config.toml
n_layer = 15
d_model = 384
n_head = 12
n_kv_head = 6
head_dim = 32
d_mlp = 512
vocab_size = 8192
activation = "swiglu"
norm = "rmsnorm"
norm_place = "pre"
norm_eps = 1e-06
positions = "rope"
rope_base = 10000.0
rope_fraction = 1.0
qk_norm = false
attn_scale = 0.177
bias = "none"
tie_embeddings = false
parallel_block = false
init = "trunc"
init_std_qkv = 0.0258
init_std_o = 0.0258
init_std_up = 0.0258
init_std_down = 0.0
optimizer = "muon_variant"
lr = 0.011
lr_mult_qkv = 0.4
beta1 = 0.9
lr_head = 0.0231
grad_clip = 2.0
warmup_steps = 200
schedule = "wsd"
decay_fraction = 0.71
decay_shape = "linear"
final_lr_fraction = 0.02
batch_tokens = 65536
seq_len = 512
doc_mask = false
train_tokens = 507600000
steps = 7746
dataset = "wikipedia_en"
Each number is 128 + 32 x the weight over the matrix's rms, rounded and kept within 0 to 255. Layers, rows and columns count from 0.

# layer 9 attention query, 384x384, rms 0.0213, rows 0-10, columns 128-255
[[143 136 129 181 115  60 155 116  86 150 109 116 143 126 160 154 146  91 124 143  84 121 107 157 153  72 131  68 214 160 152  57 152 136 102 202 117 115 126 105 120  79 141  67  58 161 117 103  86  87 186 131 115 102 162 124 122 117 138 134 159 137 116 173 124 149 150  84 173 101 164 139 124  84 141 129 149 157 128 132 120 107 118 106 121 167 143 104 184 106 113 109 130  81 158  86 105 153 139 180 114 129 116 154 114 150 203  91 131  79  95 136 127  90 166 111 137  94 148 119 106 107 133 184  70 133 130 166]
 [141 129 123  78  82 135  97 157  96 119  73 169 125  89 136 194  85 112 121 128 110 142 129 173 170  58 137 121 130 149 125  99 149 157 185  93 110 117 107  79 101 111 131 137 111 149 144 115  78  99 144 168 123  76 148 111 105 130 163  95 121 132 122 175  60 155 183 119 114  88 146 140 109 116 128 116 123 165  87 131 138 132 114 109 120 136 139 150 101 132 124 159  40  65 143 184 121 197 152 181 144 118 183  95 108  95 175 106 161 126  76 130 181 107 150 115 122 114 183 171 209 132 126 133 136 137 133 193]
 [101 137  98 185 129 143  93  84 156 121 185  76  97  94  79 162 103  63 114  78 138 154 169  84  72 145 130  64 105  78  98 145 138  81  96 115 142 139 144 150 106  94 136 151 130  90 111 139 135 155 125 105 149 148 114 115 165 139  53 121 126 109 141 147 157  84  96 103 107 156 109 130 151 138 102 128 107  45 187 130 101 146 133 148 123 115 102 133 111 146 136 113 109 199  95  94 125  62 161  80 146 151 104 203  99 132 130 135 117 130 181 138 118 145  86 137 118 149 122  84 101 141  82 141 128 117 171 147]
 [110 164 116 149 145  85 108 178 130 116 170 125  74 105 141  64 124  79  68 146 109 135 118  61  87 124 118  96  84  85 191 103 131 137 124  84  94 115 164  99 119  96 111 124 120 111 133  84 173 136 150 105 190 110 147 150 133 102  71  98  90 114 148  69 115 162 107  89 108 145 189  98 157 126  58 128 219  84 115 124 102 126 145 165 121 133 114 164  97  81 182 126 135 161 136 107 115  65 168 105  58  93 131 123  99 140 156 158 195 192 171 165 123 157  96 135 144 123 142 138 119 234 100  94 148 191 176 138]
 [137 142 153 133 142 137  98  85 105 186  94  71 129  74 127 153 130  47 103 168 108 165 169 123 154  96  72 153 179 157 135 108 162 153 190 148 116 180  82 169 106 127 125 152  75 136  94 128 124 125 182 128 133 134 167 136 149 126 145 111 148 104 145 178 126 105 125 106 135 138 143 146 145 102 162 127 158  44 149 135 111 102 105  84 129  89 105 159 122 138 150 146 106 160 115 132 187 139 108  88 101 131 139  99  77 170 124 140 115 141  87 129 152  98 161 151 101 155 146 141 134 160  94 125 134 116 147 110]
 [152  98 121 104 129  81 113 154 110 135 138 155 108 121 110 126 164  69 129  92 153 124 176  70 128 113 107 151 110 167 125 158 145 116 138 151 147 143 155 135 121  53 101 183  65 143 121  84 118 125 166 106 205 121 127  91 122 110 160 149 111 143 102 143 119  85 149 115 145 121 142 127 148 140 164 119 168  89 180 105 147 158 125 135 109 146  66 105 123 103 116 174 200 139 118 131 123 118 132 127 153  90 110 125 105 166  90 174 143 153 101 143 163 178 107 201 116  81 108 169 147 191 126  96 191  83 153 121]
 [114 130 120 141 134  81 122 170 140 174 130 141 163 129 144 146 205 144 109 184 150 132 156  69 106  64  89 180 115 130 205 147 144 154 144 114 161 161 135 130  96 180  83 159 108 145 200 131 127 130 216 111 135 141  84 116 199  94 171 109 130 115 110 172 120  77  73 100 131 122 155 108 105 132 106 134 149 126 132 154 112  90 126  79 137 150 104 127 158 109 117  90 121 123  96  71 158  88  77 182 148 137 127 130 115 167 168 180 144 151  95 124 153  80 154 102 117 120 170 150 132 204 128 127 155 139 104 118]
 [115 123 161 114 181 148 126 157 149 122  64 152 137 163 139 154 144 127 123 169 102 143 113  80 121 125 156 145 175 132  77 131 125 108 147 110  87  77 166 158 122 137 105 164 126  93 121 156 120 119 134  84  63 104 125 160 148 214 162 117 185 110 143 122 103 110 120  96  89 149 136 122 117 130 114 121 106 122 132 140 124 115 144 161 110 149 121  94 117 129 122 163  92 106 128 132 147 141 139 174 168 124 118  92  97 120  78 131 152 104 138 137 121 103 175 124 114  75 185 172 168 121 129 145 123 156 128 152]
 [132 139  80 137 109 165 110 170 112 166  97 165 141 140  88 161 196 116 111 161  91 108 118 139 135  89  94 132  55 101 136 149 139 181 117 144 129  92 140 103 130 124 175 128 116  97 100 164 128 118 149 157  92 111 151 116 120 129 109 150 104 154 139  89 106 157 135 123 112 138 123 137 134 124 142 142 130 138 150 176 126 126 103 130 115 105 152 128 128  88 108  88 123  70 136  80 152 106 187  90 114 177 132 105 148 124 104 125  90  78 116 105 121 149 123 115 119 145 131 142  80 145 185 119 131 190 138  94]
 [146 119 174 179 231 107 153  87 137  83 173 165 151  74 189 139 166  84  91 105 164  95 112 139 109  92 143  67 189 172 129 175 112  98 129 254 152 124 118 129  88 137  61 120  83 122 130 147 155  96 130 183 154  86 102 121 126 162 147 153  88 150 129 185 166 159 116  91 127 193 100 125 119  86 167  72 147 102  95  82 165 102 153 202 154 170 148 137 144 154 185 130  57  93 102  93 111  82 192 177 161 194 119  96  79 128 134 106 129 154 103 124 135 193  58 138 131 100 102  98 174 113  77 156 106 151 118 160]
 [171 126 117 108 117  94 128 162 157 132  97 118 138  68 108 172  95 121 105 174 138  92 109 107 172  83 138 103 184  97 124 160 109 145  96 154 112 105 187 172 156 188 143 167  70 133 138 177 191 155 169 153 134 104 121 150 117 116 145 146 111 171 111 188 103 152 115 154 129 125 135 115 106  80 133 125  92 195 152 155 154 106 185 181 123 164 139 132 135 100  96 116 105 167 146 144 170  93 109  32 111  43  92 154 153 114  88 195 111  99  83 135 103 118 164 130 130 117 129 194 126 152 160  96 150 104  91 120]]